From a checkpoint of a small transformer trained on Wikipedia.
Size: 9 layers, width 512, 16 heads of 32 (8 for keys and values), MLP 1024 SwiGLU, vocabulary 9151.
Architecture: LayerNorm before each block, rotary positions, no biases in attention or MLP.
Training: a variant of SOAP for these matrices, 1020M tokens.
Each number is 128 + 32 x the weight over its row's rms, rounded and kept within 0 to 255. Layers, rows and columns count from 0. Numbers have three digits each. The size before them is the row's rms in percent of the matrix's.

# layer 5 attention value, 256x512, rms 0.087, rows 243-255, columns 64-95
096:174163133152159124120145106159091114136152091186141169141134131079164153148067108161104072144142
101:151095190170081119146134168089178200159135097109131110070170159149179191129110074147170154113085
094:127097115132087127188162178102157132147149093110120116148113058128147081158160151111122166143145
099:149198096198147145201154171077145058157112150119096177120113083131157195110119080076119133162174
101:126185158178112115179080115099172137089109181144117098162099116121122118154177144129151082134097
098:122144084112130090088102138127069100168089106115165120093118065106131169145176146114122179131083
103:133108139157149128081089094122128153212104099114123148155082140082117175158116163092154075152107
103:110151108076102076138128111103133109121148118131158078163194146120133141162103147083176109113161
096:150149141111150098116128115150141164112126178168163120106159123156143141183108168181093138172077
098:181139102194158132130098131149092079160119130142112125088133083126152098147150124096076160087136
097:191132123156124189142154104095158137167154135168060141191137124097189120095151108125146166102140
098:094164160110179186215117188188126154147118142111141156068088093137096148090180161118054165151142
096:114056134093161133086184137170143139050133114172094112156063142103069122127133162131139127151111
# layer 5 attention output (transposed), 512x512, rms 0.0797, rows 467-479,499-511, columns 64-95
091:082119127081091153131092156048156095093062149100169081145144151198088078059195195120158173112120
097:061145072097118143119124099123141127112130147156166124129105107055132136102129208087098103177197
089:104130129160104118121076117150112103097100122070104157107099091097140134145132167136154119095089
093:094138133110129122083056057110142129142158136111098153110129126163108155112136148181147109073211
092:147088137108110132133176100143146098151163145141126171095102143139110121126118122094090133148104
091:140137167095143187162148129107113119140128140127088152130156190121115067104087140156114113126113
099:158115178036127115101165129126078131097098169135200139188191108195145112098179119170110171122112
099:180161099142095187130167124104113188081089136107100134140140088124141141103161132168135151110133
095:127130127151124152088128130141123136138134143136154062193100160112062125103074079126247131101149
092:070089130143081083127078128104137112083165154155196116128145172087064117144131201125117117177081
084:117120093100135098098153138139121137110100180065125092118196124137096165130168115122109161162156
093:188074184117119164122134126117062121114127101112124104109141142149134107167139135100152140145072
091:122164128109130091107114133159144121187060141094120139089160100125131097153163103096113126097147
102:202148126141168115100165070151073176128141140090141111090129115146179173129115048217141067122112
103:166113203142123072174153178142130077154133111118091124128121140185110097186147058125163153088076
102:121113127086166121091111165129126134109075155157158080144151164159121110102159156093099163114165
103:151139070111160113126178156142139102097114115140133154106154183129161093164168129103194126108085
104:119178127094167154117167145129150115055093123147080140105157144120095172127121155150104142143172
100:117118071157180075087135127120153118069152152086191109123114090191110103124140141100119110134153
102:145141135149121104196061119105150079190143070104071113074106206128138112124094163087135064116128
101:082124123108097107097098086191129109120153088155091070085111168102139191179094160080137112186083
101:093102103076099138171148190154136128113151148094127184124127131163139107096122174107142118118149
101:132178122092162167100117149163141103174122111115090165158122053150174143107108091088127120131142
102:099130143116141139203127105144080155114102094162134142164068114125156076162164130100133126114082
098:067189075141155127145113146144151115081139169138139140145110116165098150119161156112099120192184
101:117120090145078136152139128110131121124158083153114148140125145109083164147134166112154146156088
# layer 5 MLP gate, 1024x512, rms 0.0778, rows 0-123, columns 64-95
101:047139064166134145127173152117137117142144157118093071119145089123125086147165210143153076132091
098:176096094096173076107101075128086134133122129142163134139138094124158125127159111148083119109124
095:122146129121154086139166157086198147142119164144113081106120090174134153095139089125099126138108
094:136143147153097173115118183109182163151133127102182150141114095150107067108098124093103163132107
109:160132103122133118076060135098099235155162155102126129136159122126163105130103143037168170114130
102:098071180066077167089090140170150136106162128137146158124081118111162107150186149128150136102098
097:116070112122091162147136159101118128111094202153076136114067056132129143143110179103075153161131
105:119067121145137144127117124144095112153148189154139112131117078168047112150116111179104142122068
098:121158125122105157079139073111153094126174204177128171075151188124078126111130123143166125166126
101:190129170056130081136156179132170164116151035117060150117106125124135137161151184146071107074218
096:174113165176072141096156158126120177111189132146138119126127169080169163127165141103157179137110
101:125142089078186111144093196132102169115106049120160193132129159087105082153155156145145125085100
096:111137156140133149163094155124151125090153104098156117167067170113148143157145100169092100133165
094:151148116083157140150167053104157103143119137155175118166162139064082211156140171169104123140155
099:104097137076156101114158100084125167113134158162129090130104127111155094073114093127087100078133
101:190099086071119222115125081125159105121073092139148099100098151079116086173130141142093095166088
098:090110141097109136104182142099093086081096181111170162076106155154122159162134148108109153142121
097:148130137148193110142145128090127158145106152088087124143130129086086108090191156127102162097122
103:165114095186092139069116124136077078174071108121080082074170157114109098151111062111123097100150
099:129118079128125207150142130214114103204139122095092157209099100108108134130146081150185182122115
092:127101124076108150142134107105156132134152133099127133102132148156157118117134138094063084127097
097:137154150151133144136094134115140123141127097127147039118131117135073127199105163074127172110175
103:163120152081152130115168136111127088214138192103141140129091180107088140123096089187154097130128
095:162162127103134117128110150098133118113155113139136097138169074125116101092124169065079144149129
082:103143184144154179150082149123119131099197168141127101147087106092093194087136194129121173163189
098:051160156106174053101129136174146099143044148155168094177193079124110145121161149133133101052167
102:117099154096166143153071155170125133116146125130074131157119176137128167158091097130052086084110
101:172158147099132079116123138115132106131129111125109103123076129128059124126118171122136173122140
098:104220103097178192162118113100161201148116150145135155114138162074101127179130113089186138109055
099:100137188121142110138109099125141099094073074141145134105087117158167098066122144165129137132105
096:166085095169124147097097172114116128049092062086090136158039117103103114146085189194147174132112
096:080089153100143099117090122122127126151121142106128097155075073109118174075083111132098152121177
103:180135102156134166139144239145092124134158105146136181121166127125093115096085163126175136171175
090:129150120159119241104173206092175133220175126135113045117106133140124109131149118119113114116104
100:071101122104093158077124126111099149104140119145099115088078178099135207136141139138128196140113
100:144165143090134131106116174139176151137103107099121113097165088074098182151124113129092097080151
102:142110115194102115083138145113097197136100132123178111096106125138080115115150084137117082122129
121:168156170108156145104161165123187105143135162148100140170184207101163107147143117121158151090134
096:160118157092165096104175125161095135112100101175117115118110100194168119131167135078117134140095
098:101125131090127126202173125115064158139115149102160125152125180142081128163118122116119134134125
097:155166129116141183142125101214100154090147174132130095187142111075137164159149121065139106093177
106:138169126100144112105175163114160123145129091089102181155110162117080129103124112075067101100127
119:098090145112122144117112108092165136098101145142071123112135099058108153096104086176090149142123
099:120176184156145145158101077056096128095192086124141154124112138122134134162156202134149148096167
099:129159134080112131159152085089143157160165206110135116126145106098117073179094139155085077171157
107:157102147177121091105105129129200148146143149130165121178132154182126144136093152137105148124128
088:116140156170143132070183101071104138151083142099134106187073103085170105139139141132109150120176
099:097124150134148113113107101121101101114116093121147164137100092128082169117135160143097127151129
094:076177107111136080159151130098127173157133143143087146170137165138171097114114118133138221112111
091:085128109122128107143166125127089158099171130140148113176119152065112107100140139093161115127107
102:045153131119160089101067132144090050132140114127138094168120168150093108120131143142142184133118
084:120110115164131155108135134129160178102117124132138191120072140135133169122146122165112149088143
102:141055113132161139169130171083134089141121113091113152152066086059127087178117095146164111146157
085:163124118143131158098134072104161081180158128169134136083099121101149173165110133146114143122068
093:084157080160163140089173119172118107109067151157096118165172140109158130107131102105185144103131
102:145115156141141069144176114126087180070115157132159122167118120143154119167178171142106133132088
104:123090128175042130072180105132152179113075142150146143152114127149142086152066107113211119101080
102:154131122114104141133129160121130127154164135115103111136115183145159119103121185132166148126126
098:160146142163095138141146085120157131158127139118125111119183080053121164109186131153175132141181
093:134103146065094173134150107141107135157120181153127152108109129126115114156130174093107173147114
107:167138202172188164116107113154159149160101110120127052181151099140125113145115144121094150106132
095:159169067158141163160087111113158086116143131082091138102131132136129126107109146112127120107126
093:127123139096110141168112099142129116140165152129108099069158088166142169069165067086110136104101
104:156108148134099130170164104144167132164176120135079114087165064125139129125140138159138117161167
094:113123111181058146136121107161098159140087169097109104125092126126125114126089144185123104118121
101:156074113130128104119119128131148156149114194097108093147126150165119180157133136128183133105124
093:115108104159163170082128122056122138133161225072192123131109175103087096151122148099080146153127
092:095111129127155130186142140129121100149098151145142057132166182131127174183154100105129177216144
079:095093104143159189104144130070161127189103145173117196076113182149137096178111137126133157086170
088:111115117175107140121164089114156134115132100132212141182096153166125174132132100146124123111153
096:150176140099155118106071187125163076032148134158122043184121124163037104146116123147080159130137
103:123186179171109158151065125165117177096120168107101161155089134156199145149148129100071121123071
110:157126111094149149147112101100162128136155115149171133145104200145110151150123134130137198181123
104:120089086118180081173183150157113172062048149196094146120074113116091167141177122159144147117163
093:086059137135111113193148159161110131179129081100099119209083165130133107060067158136103144092150
102:117129105149079076113126107166174134185074113149119071076139179182086134168140125151105067128161
102:135113139141153146133141174171185162127079165223139143106125154137043169098135213111147035130124
094:102187128132129190121082152085141082120170170117085141153103194138129101121141121077132147169128
103:174147106158130143049122141166113068179159117127099129089185137076112103107088120154156123139093
106:127098111114123104128139146185115110199114138147081179162117156064178101099095130115130134113117
105:129107132152108166095113087127127105122118193119133101118143118072124104138091149119101126108077
103:094155138160115144111118103069085119107104118127205193078145178162136129057153134114093114135190
100:131079129094108119135145130116217122130143187153059146151185093083117140078116132109089152123105
098:131127123115175159096154105159133143113124163097141143183102116140121101131120105111114154085086
096:182115158168125171134152121078117161137104138122140077124103134129156098131137134103133051124109
105:160105119070129134151139094138097065108138173081059151080082151121096139098173127181088112142140
095:121129163104106062133165102102062185150128196143175100151079154129169136104183120119149090107076
096:169181131185105120096137100101112079145143091100058102152138130119105110140150104106133104145119
125:077109126169130183128112203121170151149095096121112135133106115108123089159094141174116172089087
105:123173092148156128088111114092154183134100180164135134093144153074118175179082148105110116172151
101:173139105092106130129137133120109143166132159152127185132183052129134147114066085108132086128061
096:096102150151179085061127076176101103102177183125119151181136124112136144113138077223111158121129
104:082148100126131144190119135106134123092111085078138147115105162122107146161137103130062129081123
107:114078144098108094139112103158133117118096192100105170121169156099089092166115142143156131115157
107:074116105075042100103104182156125203072115131130151118123127121105146163147102166163090080088111
102:167122093122189138191119054148095161137118124145152134133072135128138165142113150107127088098130
091:147127095099170187115209138178139100150124158156159180155155076171139090157187132153093142104117
098:110147077161156134059120158149157112170120152142166147092121168130116081153129135184116155080187
085:148095081163095086117176113049148125174109156134124123154201083104127127163177153111158081133113
097:128131059152106159084104139145055168141090107132104139228116209133102207129100115130140103172116
097:071153089105090123132115122094147091187140195173140083145155126137142091081113083156141145114107
101:116098099149115124154078158159152136116085101108156056165206178175113101182141148118169097165155
117:152128064128143157161152169128100160101178171212127111126067116071076085092099068116120172080080
100:104076108157176163096098111139172139160125137125211112103110111167097085082152121096087114103114
095:134119120082154137091156103156085178110115146198138123121159125139111109158081076128124165159108
086:090138133101106134153156124122107135165132139091135133130134163150157092107151177114153096113071
101:076150148102101131139126105193151111112106126186057105129145108112131100127155185121124092153161
107:142163169187116196133168157167110133127143161151088167081087087095140098164171141046145149120130
104:137147117116136113105150097089097209114079165144163138175084099113155103096103120143085108199152
096:197162109069116102159135141112129154135121129125156135155145132091132125086141168166174161105144
097:099063095191168171113140059138151176164135156117107144159098142104049112143142181179064112072128
096:174054149099127149174128095171086105158129070158111172134178088146138116125130119200120140050134
101:022095110091145139097143098142095131089198168131190152046121128149101055177137121162135162100138
108:161161147113124091117067075155105077169072113062103102124122092115133132122149102141110116122102
105:165164092123133138189131108119150113025109133145135088127119092133086166138136135098120176153175
101:130147066069109171147113082098109160090139154117153097155106112115171158137158121139105126170128
088:186075161183103126130103128092177121178106131142055125107169145151136109122130143131142197115152
104:107151104120131170186143099141101142119107159172105061137134137168124118150157121077110136123087
101:123170069143157167051106176050158157132130096090126122137058090141110092095130155185096087105113
095:151089125088115131161095121094111094105151130156107074202127141166079103137141180114103119177070
099:066151117121124157135173082125177150210088077148155150110114139084133077122170161135159132113134
084:117145139085150136115113141123064144137115183139099097116148113126153111148160120121114117132146
093:119154132110166141081173114131171139121134128170113072110129124071137142084189157196073079101130
096:157104103122163088131140168140121104143097153123176104130121168127105159115138133137157152108125
# layer 5 MLP up, 1024x512, rms 0.0828, rows 0-123, columns 64-95
085:126140126156116080162100120086099069128110200080084136146157103135099067147167105158131134154093
102:120055145114141130127175179146092170122149156085158081156111182114074134107117131176130155071122
097:106093154076106080053105065173188150067069066077098143196095120104099129130173144129157089106097
095:174138147160139118127154143117132150123112159157076120115138084123154123141187175162133101137165
103:088164117160148134154109129131154222185140136115135063136130144176177091117123154018146127182131
102:111139091137100110125084141137126103106089151162174099128126136141098142122154157181098103167115
095:082113148164124142164148135115139113138107166153163071128113167116148199101116122113151115112110
101:129120110131087130148079068177108156132138129092133163188108115153111139108096118096113136157114
104:162160100114120139119187142102144100081090097131139118123154156189127163106132192095129132123116
105:118125183115148097066099069140106122119108135158109116121110131096204095158157169137158134149159
096:090100123096124168108133102145084099084094114161111092084151135114097128172141160104055072048154
102:119179152096112116105197148056120114123149149140155102133101109118187131081179113159125153182100
101:135196139152126127103165119110158138120159114101166105164069141138082174140174177143118073193157
093:113154129137119156077108216142108134130141126130134147126095119101118152055113082157126163102144
101:101103074142118093085148137142112097151154114149140137161127100048152114156093093134130086143103
097:178161145109161129117117185106107131138101173148153135157049133134139113127146096127121099170181
093:127133183087113142138122128130153108147123170106188126100060105116141099085141097144145144120072
094:085067120162117135101154098136132114125082122137113156118088122129111128129126152138157121136179
102:130080100087139105135104133131169094171106056155123153055054178099170177083123090148117105106191
100:198147136107146118091150179143138125168147122153087165200155155112099072160107137142125176140133
094:199085149128114120158143121172118097121153111140151077136117095151094134122051165072143213122132
098:142110114106070104100141107115135175135129173157138177112150102188128148128160167117085111071187
100:135157109131158077151143117183145152120161121150066106141113090118107145061113107110097085157091
103:107138140143102066111078156100149105105135168149097106104162215148127136100120194113097109159171
086:124056107109131153128085210099075112154148113097110209155108115144088183154188123120124113158182
103:149089103090076125141083117165113126069158107151105083118103132123159119141150107102145141126117
104:110138184101132086137134191130183108180082120160137080116075170151080140093114147177156080112097
101:142123119116205097138104129151149094119149143133110112126131135050137091118119159094134158119144
094:180104153140118121095196120160149139098080109120086158149128102060124113114134115141093091106112
100:074094137242141116117128152123150105102138140087142152126180169123138084109146134141100153159131
100:103104134138070125086126097174110122187097150152117147145095115138175164146184109116093188160154
096:059097105104132133071135135108169103115107135112095131071135101152090124106155099141160068150079
104:162126158159064153150158091161066118174125111090111127195171140073130127104146134125103094197088
090:138178102152129110103171084118160163175128123176073048129210148135165125081136101140140054165119
100:134118176180162135142142101117092115070094094062082091124140095084162133119109170135123078141120
096:114166126077115191160181122123168160128109115151068071104137146083106116108200181062134122105112
110:122141152104134118164164155170136121127132058125114172146159157100151119110085162141149114134112
106:067185118132062120097120065110095149116092138154155089063107086149124139140139089139103102151124
102:125128106136139116107086164118162158153145081111134096186174111117089070136142130095133087135158
099:143104199128087104199160165115084151113091112094161134129170156162096127145204127128107169186103
098:157128121112162113129131113123127126076170104144207150150127116117061100067160151162145129145185
104:107149099193148097126174122157062110138164165183135084134147103060136091176112149066094112170127
115:146090153118117098082156145103126178080112125105192171196134157141159139179118170092148151089129
094:164167174100077082104085181205100183119096162128107077118065143119071137131154096098101126109090
097:146126114097165088124133119149137111138117132081146151148153165177098086136137122126139142091108
103:113156106013164163141143085098101139150120132135083175132151162084084081078166094113108115132119
082:120116189158099171107160094081093084137159107131134097158113083115138157101096121104147133170186
112:139165126191098173132124145092175163172137198111135101109098133159201112117143110056097130122115
097:142155146135106118107076099124113167177165119103164155102179136124104139169151119139125129156152
094:170088138166138125080100152113102109105126156128142126146031123131165158103168155137120137131143
098:157163159121134130110092055169104125190160222091138120142138110125125109078096127101131179092115
079:179177100096127150128153139131138079086156105145164157124115127136179123138091116103129099116110
103:090106181142124089149139162143150131135152143092152192093082126146137110126088092146084126119146
085:170119059135128099091119089102082108169108184108113176177159102075124088157166169085115076108088
099:144110137105186160149072083128196139120136108113132206115091077125124093066139172132177085131167
099:138125123151194098119111120126117093119134069154101101108129128197102118120135118183063086083136
099:083053139133114121124175105129156105165146151122108113103067124129082118108152088091164124160133
103:133093183104154083094136187104096163108179107166091131200126182089101139121074109093068136155090
101:114172165118126126081131063136128138164085163120184160146110080093155115075150100163106144120153
095:167138124084179144076087150117132172102129187156170108178142145083085160140192102195080091141079
099:126125105111126135155120079169104115108165126183188136128128115099129195150146133098123152144141
101:137193134113144079122115119064137098109108124106159160152134140127077088089106113121154080113145
104:168167154127140101110158188103133185124081088224118115128164125155096118045168161114121139105097
101:145102123058115169143059121139081148152129109072141083149125160082134095134117177109131142094072
102:156114197119110089137113119177137139111117121121112106099147138120086057112117145164100084143151
107:122127172082131138078123115075103099105108163121186147171123161146149119142105079067095089162073
091:157167151114122177099130144107107093114098145112092141176142070106097115121135121121157138141125
096:095132061127155180120174134123148172092097161143051187140120169068139117172125142157117119075090
079:101092160142141149141187139135135156142089055141094184145153173151172095178126176203154165093150
092:204167109115152156136107126150079188098160101145154173134099109128166192096105097188082190092089
093:175143147126159126132093147138115139102124159106140104132122120101185170025115134145051163128125
091:181134097082149126091163150160163045091151136123142065163109116112107119062105109100169137147104
100:148133134199086159094118185181058123164090129159132103135107118077153115100111115101134116083139
103:113162197096135129125090140152115126126160146137143140090121176103148115212034124085088133136096
093:149171134143109106183152102128104178168134165216140092143083131103074150123138139140094149167084
107:120156192151108130106156090102090088072154157105131189138158108135113094106086142147157157130106
102:110181134121105124145145118117167128091144132077145115048154145104049159160117155122135160145135
083:118114121117099177111131107137122146118121165081164090066191113121170109145152112163151110130133
105:122133076091085121166085113098150120127090116117110071088139132189115121100137115147143104113140
104:101169181140095116149199169137090094150102170138120125107104195104141174058114105138170103195156
098:117125127168137138108097066133130137129170177161126198106154126063076141119148112127148124083117
105:113077122114075099148126134165133150145142136109129112131079075134139138144143132105104117060151
098:159075142111166104155099103119167077071140129143144167131097086119110123119177121103077154072068
098:115152109121106157087147081147070133159123140154151094106089145139162102077126137120109078123142
094:119118129094134093112132125138117091144098058160135156094062085128098136136172095157119170095092
105:102170117168144141056144147137143104144117059102105120137148114137115126099166161109141128145136
098:133149104180170182090104142151192079075151116081047212154140110108122130123102089098188077114079
096:087161081175120095128126129091109133102144157103116064096071115157120166156138175191161087134089
109:125152098089149138128166175151112112110106101190097042136152089114137160121098130090160170100188
100:155103143068179153089124180107153119127164102143103100110159120077071100167160109098136162121135
102:129144146105127166161080106087110194122101146164176191139165171199161095114119126081145114078137
098:168140168159198120107081144143153130163141174129101163172150108108135090109083085103091100068170
097:121115120199136110146116105175148148109168115079055084135102128176207145148179148163128143129147
102:080148171153114098143140105184139126112153108123100124091168153157107087185099090128169090149127
106:132141110146095152128076137116125058128106096094235130165233134159186159085081094179086096098143
110:120100170093133141063135178145113139153117081141108160086109141080114141143166040150127127119117
097:150125133093124192126104159132177178095130098103196046151091083158148118152148162169141171128130
097:109118100183104124162109147120158088075150129168203052110096139128108059128084126184090112110114
093:162067173116124163146148092100112147187095160131102125189122137100085141153085123086147111121100
093:129073158112113176170154141113070088135142144081141158116165143151172080131104105113125149115134
089:137170128091089176095143054140079170175085122089142138094066177120130183125122104158171135140106
103:154136100107156148100116137170119077118149121115154069176126126153115107166099120155114146096162
130:187097103098159105133117115144162115125127137144155142113118084135148146088131091119149121134198
096:139054164152146111091163119104133111067140148127060122154136133058078133133182070108193135096149
095:114099075025098149143096081149166098120110106101082104107149117090122075106115086125095161152112
091:105127118118061127126102147136165092154125134171157130139120115160117104103100123169116174133111
105:127141112181090168068082110112093128127113078140146150067164060080119119132159124066141116075121
106:177117116125105184097176085146124122076160153116163138123139119134087130157154162094162121111118
109:150155149133109099212106114093163105115114117182101104106108113123159105084073156118086096179140
092:143178137189158128127117161161129160139134159139154048144081130080061148152097110161152088100152
101:103123107104167097129108112084117134159108074144128110163109115146142166066108092122131132138142
096:093100117125154170109161114095137102131058122160155097166146179088169159148119182101130097071092
095:092143142126081087127132101160105045154153128086137089205101090152152158128105157116165117129151
102:118120122146125078113118089122130156148082161119084140073108018155100147158155164130152123091160
102:191142118129126142120087116070112156134067095123165125116119091100179164093186161138132157169167
096:123090060101131086179111140136148171112131178149104094104103133146133200196184058159113124087133
097:170109147151106146159111173144118108119121147203097106170135153111178102141097148147107156149131
093:116142156183146099133115129109095130083129088099127161185093128161229160073098086157107104120196
100:136117137165163172104189122040124212109176094107097115141133099139055142106165175183095147156164
098:124137126146104146160046150130106152074164063081068076146138088130104114120092141140087187145186
105:193076141169083157099097121160159148173125109142128157203155114139124149077127103172096098094152
096:117171134099123119073147132197117116096086226100113118161164180079121083128182111093142068167113
093:128112127100126130075184115142134092161112103136161113091079084000151169133127124165097152147096
097:071116094126176213168149103099142108084159124130113209170157148119119111090106165181142116137116
# layer 5 MLP down (transposed), 1024x512, rms 0.0754, rows 0-123, columns 64-95
104:161169143146082099129123128136092101150162204094084113099162086119140097155099193142162099138126
102:096200104136084147175106133113116105156132187079126112058100174144069141175112162131147068109109
099:120078105056160110168153111091127108114108070105087104166116194148114144093105091151115090120154
097:074069130123129138091126158129185137131124113109116115159095121135187113111118146123130112154108
104:112129174137100138145050108090136146145097112146142174169134094153140163122143116120113147138098
106:164182142108116110147143139153180125058111109167135078104177104136097142127154110096088142155096
099:212089072154050164107090134112109096132086108141090157166070147090112066072104146123129133178140
102:152138146076100097093134217133182113158144139109122142142046159151112158160137174133128087171142
099:153149104051114141132154167121156074096123083078179072144162109170136112144161074201115115128142
104:093133151123172189092061097153061130158134123126128169159095115102148136148096136135137133109076
100:097122155140208130132145142125098101098117131106099159084108139179080093155151136083081130116160
106:088135121098116153129138101165103078149138124106140159143077149140161095145121138100098192160062
103:120167134139107179104096185067102110132159134145148099114123117142160158093192098131079135145129
104:123109177104151146163112137163156129075140158106132153185105072092128120111181064109153145093082
104:087099118110097152131087153125090127119136115154131096103067058171148085123218165157147127153089
101:130157195086120164116118117111092079148129175078158108151109090116137110154157087130180103163192
092:152134106214122135138123101108108200179131075137089099167140098117109096120152119148122122104183
104:111137068118125079121088099123181115135073104120053227084080177149142105115128144147182098042131
093:152078118132161147080152141186129137219149126078144137168151119151075122124101167163131178062111
103:110119124117110139112127133163155215125149184137087141174156187085162037079127137173141175106171
096:077120130100143099125126091110137144150121155106174133116171176115152047163122133086118104193145
097:170174031116138067120075146104132148155122131106085132138109074171177124137126160100090046130168
098:052123160105062085180139120132089092142136112070142125139116121146110128126104148137085126196094
101:116140114168154131083165111154144119066111122162095115141107078093124068134112135120136112144118
087:107174148139128186134163114080146172128095106166147115091112168157157167122145137169134111158115
102:142128106111160049121115105133112180145106160118101160107136043051076083187143128103072144141123
099:132129151069120100110071138124160150144097137109102060091152173170116145123132092183144142108095
107:102134084133185116166079117125103072138101033101087140166132074157139106187125061133087152127063
098:201098146178186159174189172128156203114162131155164173139132186157124136131076027167132082142115
104:059122136118164159085176123146157109104086150093166186151094146154115104146083105073170130140174
099:110114076105190131102189109148125110084114116029083097202159085097105152162112197141143140126108
093:132103079191125102138040151176142106094137082141135165106128164148099138110057110052112146132181
101:157096162092081148107171143129161206111130095075105137131127137160145166104122104098188107189069
090:144141162062120139150105122175108133127054097090136150177106119128158160128168170099108192103061
110:152151118104117122111104100103115161127107151149123081110161101149140167127137118099134139110195
102:125121169113144115170177089073166091143178077108148182133181109107133177185167140115119101134121
104:139151171097093149093090105157169164104089097097168111171140148082181123074078158128139163159111
094:184133179154170118136174182105128113115136130119063166150175133119102152126142134105127131129196
102:114153104066150104109059198120117117132067171129172087114160151118110188144123085153153102132167
105:110146158144128156156142126104177110089130114104107160131130131102131119103113138105139105121151
095:103155108178128138147144129123170102086128130130087148113092115095118170101153113147142073171104
102:149141147098090098116081129123113141084114152097116167108137116122135131131119110120119154126137
108:121076126112088113094169139171156168093086156082141182060138100203125074147208195142091115143117
097:101170113123183179082138159194139126106164138105148120151128112138044114135114104135149122096140
098:098137114093128158163142082093138209120131146064154132160158155186142131127130127125135113108092
097:146183127108189131133164106148144132145161140154119112179195117114154081090079130140095144088143
092:143086153092108083176104114145165095146159110127137124081134133117117108140104098100097127112134
112:120113178164185145103153185123153115141140151163088141134128112105168175118110155054098171103097
099:174137160153120139129150137043119100134082064115138151150104147141130153123146116094155155129130
098:134165134107142148159123085097070138136142178193149148200142136096132102107120109108098143117138
106:112080156066146142094090121101107133165073168073143162107098123157136170146154126158136066144117
089:157114132114123108117037089143101113154189128135095122085138126104137099109128108167120076078099
105:127122149089125126135162159157156058127200117114139156102144099125126058166157095100086152118142
091:081141102157127069146126095112124127113173135125170100105184072090139166160115081110143036091195
102:142124112179150079130149093131186086157178138106130161145160092157112105135165075106091099133061
102:158072167113164166134132128155101127177094134119080146128121150141131169159114187165170123066099
096:125122131161127104066146091116122158176178096159171134172110062124085143120153136111116130115115
108:156082073166151173131156122112095157162085129147103123089162085082117112096107093077109118204113
104:107138162152103173137117072090094123115180100157137120081133149116131108118145092161108135148088
098:141118126154119088143097109199105148075082093093137153140036091137042142129123085121059136090185
092:155060164126070120116136167093136090083159114114173144134121124165126122108148098139160115165080
101:150183171128160120148136105107064176183137071107113097168126111173108100099126174120093095142113
098:139106116151137121114122097160134103139177149042122147145174144189180195139148163119135139137107
107:139112115076156093151074070142166117137113141060150157111171151128102113161118203165050180127193
107:141132158158122118133149153101098107141112105123111133137109094146193113080098144135107074109069
106:127148106127146138096116077157127110130141135157136077078093106121146135093132051152121124110077
094:132128126155165128137138139125123196114125126197107116113158169101201140133152173120120092106159
090:111097112077139133108112139144145142183147120124186109057150113118116181160143168110074113126168
083:110149120101101122147130085184162111166162177080152171119098129118139138091145103101103115168067
093:133154120095133139189133085097126084138066079093122119103143141070110101170123121182151147121116
093:102116102139119198136153118148085174123057096140105168075157119144145154189086122140173076099160
098:111154130059164083148090136151140114135145153168138123154191128192097170188104090139103147174117
104:139175124112184195170120166127101153122136167131105129164167163088093093147077113134080155151149
101:128120101163096133176140201116165160123129100174136137091167180090113133118153170115135142119093
100:139134117169124119176194153098131094101096133151154124159129133196153107109090135154076109094133
101:145134116145122126147122095104143166146150144109124124152140121170091133178128159167083178124117
104:109116130131140107075165047141092145050194153139165133057136112105096152122143126132112124162167
098:142170095188109093102173163115113110093146100086107150153143073109149111055155121135111110103103
095:117094167144173178096120128112122102112142128147107157128172131125142106099114173119171096134045
105:170132042127168179149115090147070121145132155181130101167150132156159149111111130145115157107175
095:094074108102141139142137074173191085143160063113092140106100106095133122115165102131188199103137
106:129142145113117106129129165120139176114142163166108053131116078106162087186210151052095176096142
097:133096128150147129179107120108098140067069136074039075169146107110146114138053150110121089123071
097:141181074183131116128125164153107107124110123090153189104134130105136124172130110104163098156183
096:143099147147074167144123060142081134154136129090113118176117115146060180077118202142115094090131
110:115087188114142140070134074109082200154143097104148121127172097161178115123140058146175112121124
104:098129100128088140175122185143111146137116136175021089146108175149119108174141125138095155154110
097:104158126130132083067148105139129136103100107147091202160176098131092153168168128155083088080112
090:165138129190144141110145134155105132154099021104077123162140097066124176122115146150132161103102
096:099114110110126178137095143107165119043142126126089155097152124131111148166151161132157113106100
101:123113097163153114128173118117092118151096151126100151100123090150094142126140138107107129105128
097:111167124147116124097185157073119063166135095049152150142133092081134161090141139146142081140122
104:131104099111096173154141118077097147099113073068104110106182150146113173118135082145076136142100
104:112130139110152143131122091166130123143121104163133097149106169103109150103146086155163094101163
106:173091173144115120102130114105122136130084062098109090152120131180071074100106168157122089109074
100:163108195180163143128190143103121135129075185167114148154109148110103163123121088142126173131137
099:121082149133131138160062128114145116138124128129121073116082070158106084114163106149157090184158
092:191143119047115089059103102155098063192106154191121110158149109172127159095133132136116078086118
089:125133137083098088161120154159086134123171106092208141110112098158103144155078051120128160066130
098:163137119108115099139108101113136130141121194125147144150174141119082148173109040074135160111132
092:154122209131097147167145095085137128159177104121139108113081088141187155191148099106132167117085
102:188131171133149084126121158102095073117123104110153110076129134126082113114112114161186159072064
089:139117063135152099108121147160070116163137123115140127109147121107074254141171110089114162137112
095:159156128201138162099183126168122051055173122133117128086107156145113103161092101076123100161114
098:130094135129088102130118092150134124145161163171104106079141180151111102091129141134126130117113
103:105101155134158099141147117166138100162116107143183109111144109112079135177143176101130144153115
106:096092120133086165032160106104117204089135151151165164137114082099104095095148183132121153148143
110:129123160122142152118094164106079085119141129181148122144154189181100135101172180085165140154130
101:068085111138144107114117166101140149170122151107120084078126081096169118113125111124093126198115
100:123152107141153184117097090123132070128171128131095172135141170153127140138073103142140104125149
101:092094142109168143109128100114150139158071115151149162190084152123149147205086088131105099137141
100:117150110228108188111115134150092110155066072079118155174206177074137101150109181114127143105136
107:133130140170097101173108074095173127145164121098117125130124067170130151122099137115105151131117
093:200151116178130128131139113161119142091134153164119124129159096133111113135162150101177180179135
101:222125158132135129116171121104160196150085085129120153155146169132214142087145142144109121116128
096:094148130096105093193094087124166088095134139159192108123096120140140137146104149101109089101120
096:106122105087136133148187148161043201093100142136149159084141143136110115152103106091130104106101
106:084113172150079111132087143162146155105104132112149148056129137201195125146158188145181108169151
096:183140158119161109121102213144122097101145089099075192122159051128083157087163088174162093117125
101:117099137169142111166041086163121137092127218125156146163112192141123083105164132126121116144126
090:097135111105091081141133102091142149159096112100119071112129126114169160128176176152137149140102
091:115106130100148120158127167110163154125107090110109116068081105082098156092141127183154148070162
098:045165141108097084141095114099133124119082165139143114133147145050139161151084107123098114124077
102:098166101094138099114113119086121131091107130077091137194144147136128119163164065159126161077116